{"num_attention_heads": 3, "head_dim": 32, "norm": "rmsnorm", "norm_place": "pre", "rope_theta": 1950.0, "init_std_down": 0.0, "decay_fraction": 0.578, "decay_shape": "linear", "dataset": "wikipedia_en"}
Each number is 500 + 50 x the weight over its row's rms, rounded and kept within 0 to 999. Layers, rows and columns count from 0. Numbers have three digits each. The size before them is the row's rms in percent of the matrix's.

# layer 4 MLP up, 256x96, rms 0.158, rows 16-38, columns 0-95
110:477455496442503508483559437557447524514477496491485475501488510412372502448369546471421458521535524483563546497533649521416545524483499443515606461476531452563553601466499479499509591517468542475491544542455521548441516430463503451536465487536403546481540406526458458516555495455613520500
102:509492482576511392563529519447483477486509499505516526514571450475530508503511487444524502500572593425461519519456485493477544472489416475420604514521496451566464462534462465542487458540433593525504498526531433471567554584477510388445519562616421605432539565488531479632534496403524514485
094:497519510514550470539535433514500562550522471486530438469515540503483463504508419574507509530422494476499412436574507476424423429463532479473384532427611511479511471509463566505592536453531504431559520468484477498513438501504479487613443518512525506495485320576443431589499576435529557482
100:404511388365523476443524445458493480467525539530472470514548429494523492451519510531553412471436532514568485460550495473425562473505471536493478460430460520524550456493483557481482463494457543466443461485571410479412528518591480519490414501546513554588519532473540527501498391582387624514
106:470389488474488476545498550560466523460482450546501518509484541423463445506512434518449406523462440501446466533412457617443445533558526393512547590583557547497539560498455506541478551545482556550484504497504561533503452543395486466429461452457472431516471390623528507458588497478553499482
115:584579471566476530499442466576431490510562519455586448627485420477523528544553477612485473522578536495492593439464463410522578484494604397576555433533442485469537486515504528464489520525500506552552529506457512504538552478517436503529530433515545424575506502423454448575449471491456478454
103:486415495500516497472444554448475574565448513480473427499569558536523488425414567421509446495527522486469529509590539544468525530489483498525474533449549529522456540478434550474460524462539454453411505455547521519540587527449497579423428414590439497538394551582547562424402448451428507445
091:436498482453445553467451555427531564531549518527612550564589540439500503486540544500521528518558499620516476524453548419451512488516485528491406472383454512502521616493463489484377481558497556480459507460440468502577482440561518451554427519421586588511499492518462512504549469530553417517
102:467538522555434506579498434491481502434487639559533460469478525467445456424448451541591578425541471508485467519408543581453494478523439618372480513576449429569514484521533502552516488513576425489469571467436541513454481471512380446530508505520506499513534523523484448543501582490469555479
090:536527482524407494500504443481586464575482544438448565597495487493482545544401460544554621507611516501552502416552537502531503480467508562585500497446600468458415415429497501491496531507449468496528520557481455488453516533507510618526433381464505452451529508516463462476511474440387477474
095:572489527478475494513458587517483566576436494516539440515510492540542433448496597429518502460540565477409409492474480495488460473524544524531490569447511523352456516466550624499548531551423481567559543496546478536405438543482516470451459473493633545437478542523456487532426449458442487436
103:479545466535535523515511486443470519527555506462469466452459514413463523562550385517515454454498543557557462491446467547576506483453531530438396499464538509509500510408459519444465574514501505527363526567642522492435452555475489495455528382467554517561397394528555454491502480527521591482
108:418470502475539566466479545487491560538453425435503587446498462524543582552504431481500473445539474542497474556462520512449430458559509464527532498480499580515535499617503528587533546491452530470453482416538562502476411590507490575488586522602521601626558488533536487559510408547460436474
111:560493520483550537562463477519547522518530471524496433502490430565409421493465506618444479481475517476403408546485507572551526527531484602465456487461471470514502484480543544372589430512338370543483498483521484573479491529467505445562505514520522569495505510521450534526506496509465508630
096:538518500489565518552491511456665580558475564472461544429486501487486471470477545466470459504498528462530405523483541507547434523483466575449449548486487515499402511515515438471493444504481479497358438520557515412526487490490644481436558498507484495465471592535507479551474532509446426350
099:478500551491506493492450458508603552468521547525514559561388599526422483518535507470573556520451476592586469487474555525556414414579492492499501494478472461512510433514582504577527569449424413449411561455493502477482557439482537447497442490577438564463454517438436525548559461488457594497
101:616522419521514452535528464462475551389469486496554451582540471510483510417494499490542563458570528582493592468504439452482476452417528474505474481484469491464513509552535566433494523483507541573501420554485427461498537537399540475465472425418425584476378445486429502506452438470496570586
086:518529465523596574463502651498476445473613490477418459427484412632460530535509499439515450479521498521552482503533526549389434460433454448404504521545469461496488537527510450499480386508537505492496479574504467509551485434476575447539483565497424522525523473493460559550502591516570511455
103:523431556548441435486511526410457533561526331418553497532465602506429529594544487531468480499437521450482487425462466583428471524392402539508532482534449482494445521492501502453561583473486545476487475471442441489513515469505585510459564531523517510420513449558522502486559494444506605547
095:499439540478508570424530446434486499560479484546455534489409483530533356548473460507605468449515547508470491446576491563524498451507458518427500609507462452466605557491636513431481582559477514458472465477497485531514548533508493478534477368482495505503491443500481502458527515567535474357
107:491424538471418421508561533487469463457554407508519505458446546452365437525507398471523466492504532399415493537473507480549452455553537453509521461548424551587470570407459531520539474464520459526497463505545561535410463524526429491532502512507537625519559516568474555516517503615440486454
098:447496578534478486523575517514473530522513539449451546503497605487451507493482526460524510648493491547482568594469543481496512554399538507526515580423449470469595481537494442514588551475478521412499461549454437505513464552518472526636459546438558448543469475528489650455558475456519461453
090:551493464540477484509461448525490486533529552542517520565579442526417485500504556523506536534490498496513523472504594570517581589534475563444510441474406491429454484539504470547416508584502506501553495425408489590659517472522491551434558518528475441538455428470633525500442469409431504458
# layer 4 MLP down (transposed), 256x96, rms 0.154, rows 16-38, columns 0-95
106:478397508545505606507574418504511488560532480500522488568577491547419468479444417471492516497572579540529401590531533550433525388505449458480476528526506507536512455577539528575613389574490488565563481507496561556477513529585485524524448479520530506508536396522471503477545478580482515550
105:409532499537510558483569468413565535397522573533448524506481448494425500426557532483471604540469462523593482470531500382475546451550453444498516573478502500485501528549441526490524549505453407457371496517438484460504440562533470440477495489565565457517448510510398489467405486507406504434
096:417396550445572525504452501471543412504562447509498481526458519558511533528481496606493531486450553530519552575479533475519471538442524495521433498574491560483466524465518425373417451539463473491484441469476593441425526422427391498553494456458503463525464463499364472448465417427503511488
104:448520456452457510501523503424424506427460435472444479539444462476467360530519484486382532475517566547563495543605499529445510491463453530529461450514475380528556501439507428497477406571488493494552466480596509478383489463461489503514516552561552500622523569483547508470497608456499522513
106:481479484533502467471460505531478435421489475554456565524595523578410532524576515461416507595613485438457471515531599495581526533469414517493464461410627454451470466547504503542484511526541503470554608475492508430465541564523617517517449471563438489498496577471485519526472510484407559502
116:492555532515472440510561395525537434545457422482583536537472520497489445505565532498515407520503549425437498472566505470543517482519560517612537493451394600550557543470491507503533521473571467466518585508404531574524556574559451468538451524520457449491450555437399505581528494466440563427
099:551519511517553586392447491591553513386482470522480554431478516562522430611528462498495493439511451504530481465412589419505507477516583445520486510482513549392449507485580527488536491503477507554483592521514458470543553531535490436552542549531526564501505487467447509586596632564515539462
096:491522490480525511562521473485488448558532487527613505501505487476470481466596369461570508426470432574429462466516552509547555494518520449486500515455525522472534396548543466534579511487351532513502488500531603496497407510523533446426518477515461366642519488451540541522414516489521494538
097:555444457506508643492516469581504518425467516530516449510508517436550501483394478483516518556526556467568553490455491498501500509470529584541502499556588457471526525575473523374477497527492539488560506536476560443515431555417568546465568410568507554453445452561450377401471452529430482491
094:513516448530490524493528431484536445530548468488503490505427520482504563473419421523484429423536513457458514491580569530542414416426466566468503511430532604429460466386514454482591533478429447522440554519540478485554546530409473628451513463533583529470499580436518435522415532481550489528
101:542514533509443526503434460559447550548540509532459444494457471503552492500541578511468473553525423585472386407561524512467456557533499500521466514467521419617489530607555481477521551518534461459499504422470482543522500460476506568461552535405362573506489511566543491441560365478464473570
101:514506523437467536456576433471533546582507469425488490527466417488493556498477493485391574485464507517434449353428493541498461533445542501412510506493474447496468460387525415547527499523471497525414472575522522536360506447516411482472553545504475483436498438504540506530607467528533420442
104:513476456479447532436502477465538536403447464521508484596578517475439437567541472461553475512488574514491460522343580517469506444527456457487388515506542491479576499431509461491499450578559561493600514598438506533463482475491443497406504441453578499502524472514463499522408561405493535575
104:464483451504447534397542563498475536476495561460516560432468507477467592586498461495618541495543493554572527483469531382479475482451474502505536500478501502545382549456513471537407488448541548417432421494491507481471488468548546593413436545507482554575495513561632426509450466463473456455
099:466501542445457471499482512484554547432474507519498580434568474477479438426518466559515487488523541543513470580461472554483414626506557459509491562516505527528395532582535597444505437510465561508571367580456474513449505551537532514509464419530497498617442474460432430453434495548422477454
101:547490490497427497588473541482495489475531500507551568464498480517550405536460535530534473478483601491576503589567530511489453490512453560621455478487528475475531465538444524369514483388497483457456501482518527497394517505498568559573547420475437536449469522513407398490605556535418490578
092:540421586497503487513480585580472565419497493488506536595482582471545520537446534525509511480537555462509486437511522553514488544558460535498484484526505551523540459476347583506587559540446526515504445443525590514539439444527437523502490594574549360575564519545599484497505552503491436507
095:470458464466488429477506533540488475528531441406515496437474553518520506543544426528468549500462488448501368502467503497498578407519480553453480517500584516521502509546378489434476475491477528544574532460435486449448498467442534517491536463542415514456419343581517614438444513580539568439
104:566572445495476517482540537588444484448484439480497546458521520522542489541549449473531534446612390558483530547483486589534463577485402520504466472521499523459549514568471562464520466395483564499482459437486437541451457450455498440601374493507399488392455543518472408493525508533510450546
101:482564480502578530544553527438558497613447494498444512504531420522475532557453639414437542536462516536387455462481479619510573492488430450545548407603562483475487521510452572482579520395517473527531509539528531529491523464521528531501532495540455476529545510454490602430490519580465519475
099:425403487502498413469399551488474509381544457463519452480524526501429391520491436476516423413533440597575528515501562473475525461607562458490495525587543553535494485509487535440463500478537428444536542509543481460393443460520578507504462512523613513514602496560485437534497476493460517508
093:577493446373532517536396605548482576425455513522449495497533431599538540536491473526496497446575463524525463476554557503479506490457479474345517516509438549514548526411473534566523487570521507492524519569470533443535461500445505504437494461507382478558436625475503563487541507466541537541
093:523388498504399508499517487472545448587425535440499502543505468465509435536507554560579583506450547550521405489522562502557513483459482525503452576393506590453458435453525533437480432366525536543507467544475509464511570447421520535519491496505534486435524486495460588502429502608519569580
# layer 4 MLP gate, 256x96, rms 0.16, rows 17-38, columns 0-95
105:406501488446546601537561505500542498556480525489518489534550573439520568506540504449521518482496592470531511588579546519461433443533557586453539448529488479502488439455526488431482467516439441472507456496650555541451447396425526533518595381467480534508485531429467584498563434532475482533
100:535503445484405512512530416525505412507469465535572533413427525416484550445564461545527489433522466519479529611528486501472530535508488527464511465607617495499546513577430465513464468490424497529620457494537471447507411461482507529439447520431428456480526522555571535429464544616527520569
103:522451465568506512560491518538519501531435524598585598467538535538539509479513461562493481529587457470437562564415512469533520435570589449463525521476525562413472545592578444454542572451507596531486362446478519559469529527517473564479558615494478485407463521510515511553481518455527515468
108:429467515482520542483474508489449535497443474515515540465420463509447462490466461557476331570522543478531450480536462520488489482445412483427532546485490500619565541546637530578482540449503531449436501424594490482540525534500486477453554545586518541481441581600557491538512418474512532584
100:484530478505534415396597564507600577504521480447497403559421539481510619473561554502528549510514590476445497436547525480529441495514574487480537536506485430565535492470493488424510470495490476496583564450510518478493496479521572513405479534526467501443451606551538582464485579520418424586
102:463516581489548523457406492535435493491496446507536593456468555480469429488480503526469416455402439524522579476418486447412575486513550484538511496439525535513486551582545558471548525613494515431507527561499478577487534588432574445521452555588548433475543520494390518430485554568528460470
101:533507545456441455537515538510465452416499534442508563515442562589457534481457431497556531494459486567433433444537505438519389524558505547502516495503470612548504475506411603521538465538474511534487507456576446499470451558464497552625386566561457570460495515481437472509518618538513566468
102:483455435541500398506460373472470489461485502564593449497568538472423456517463405472522563406518435587551610401587510486544518511468560514489501488476529473520501455510570601504564542470586492459569474474444396517550550456547501476457506594515518482521475440477533461468455540550536501496
092:484591527496553478526498479539428494459549502492534450420440556552566487458541437538388443393404506484424521517571515433461443483577521468419497482448555491540564504518522473488529568482595560497427418456535527382522450433524423479507499548552529448523514457501452409565486533437543483527
104:575622446564474437539513430623499534490505549549536493531435413480537474491510534515492480396567468469405484436456472464440459538492558439499472471534452510463412450522498516437501469529554488434591449471443465437548573421488508578491552529513433489375498526468570480479480501464419540468
101:561523590423453441568513465460539479441467529568493558469541497534526522494565523499522576517458495429551499435660474454587503479507408488495491545573476513440424445539490506600503590481603479484501492415508474471458499458458511490456573550587458383469538559561462448476475451484495525513
109:476473518424560441417537498511532465535519541502569498510517512552453583574406517546519563523549484462508516508476443556446524518489534577544399538489437520489524575495513542448480421487482504529416487523600526516426475475494489633600545540456649494509498466490593609466475483464428468469
100:502540425451444464433500495431484497455550464432409350520492500560522644488470461516501553523477593483549494477533508475565482541461553450547533543488501565534520482536541491526414459473451520416519418514499560437482493486519531459428584502487410525540574608580558473527435506453488560456
096:521484475470554610526507557516516547406458484440495425519477649531545440432439534529486487552410521589470589535512388488476471441553606469442527460546546472485480575468547507549537467510483427514511499438533533573475436461431550453473500514551542472428538436482473497476492409485551483576
104:545438454480535434461431436482557504460599562587570500473523563495538450508548566500464480480504512545540509524599413559530572559491476524512523420527530459480536485568584563559472480568458455465535493438525493453561513452442520497411563550507489395437388606483505554521397530484476505519
098:433615477598574534525606510490467474460486509461469565465526467465508457483479493454516597430590499453463463506516521552447517488440469310500490486468530454501484540524519497511517507539537531495586529516448483532483512488494485582522581446494579566453529420518541467456469498330533461485
099:478440565590490538462463541509556540419539643512512497508478451580476502478582508483443432473563456475488507507488505386554520451461620510430479488518422498562486486524518501431495434490535532481501543524578461484561524472533474382525546580442529463529502631465488501566508542467445403454
099:438531492550460455634499548440470472509591618538399484545489506562550539540498537405481495459599526586527545540474520526458498522521545474461490520444512494511527570554486483463482441471444498521509519325451454522513502440518431502459502434477474466542470561454492546412427527439480484400
103:513469427490543497455521477429439498435587524563512571398418526507549463567568397488554512459508383505511490512515480497473447371421478536490534568426502571521505548472579471446532478597478462412467485468485451564563545429506475510475479485425450561515446477433504478447537536491564463430
095:501514548547506477507482529535492558503432513460506597457456480483595568493467540474471414468507490443414409536506472536488376482503486543445492549556527557513526431508412525452409496526514454589550431420517454542512443471441516440620538524497543414588418519540521572466563605491505485484
098:500526482544447533444493503405569458541395413482490468423449530549538543523534448446540527489513521472474436520437462522536574509475558537442470476518639411467481472555513467442572429516506512435554493414485335521481574582453448490496501523452454471433487478471509438437500489576432492499
097:573496413551552496547498538498499523534511515475517534534449407552484611493478599539504499480445502484483525578571557486538489494545531593489552514431429490461446477548536471509476470605529477448511454447526504519599424385417496513446537601484402489468477512577574539435523505511438510615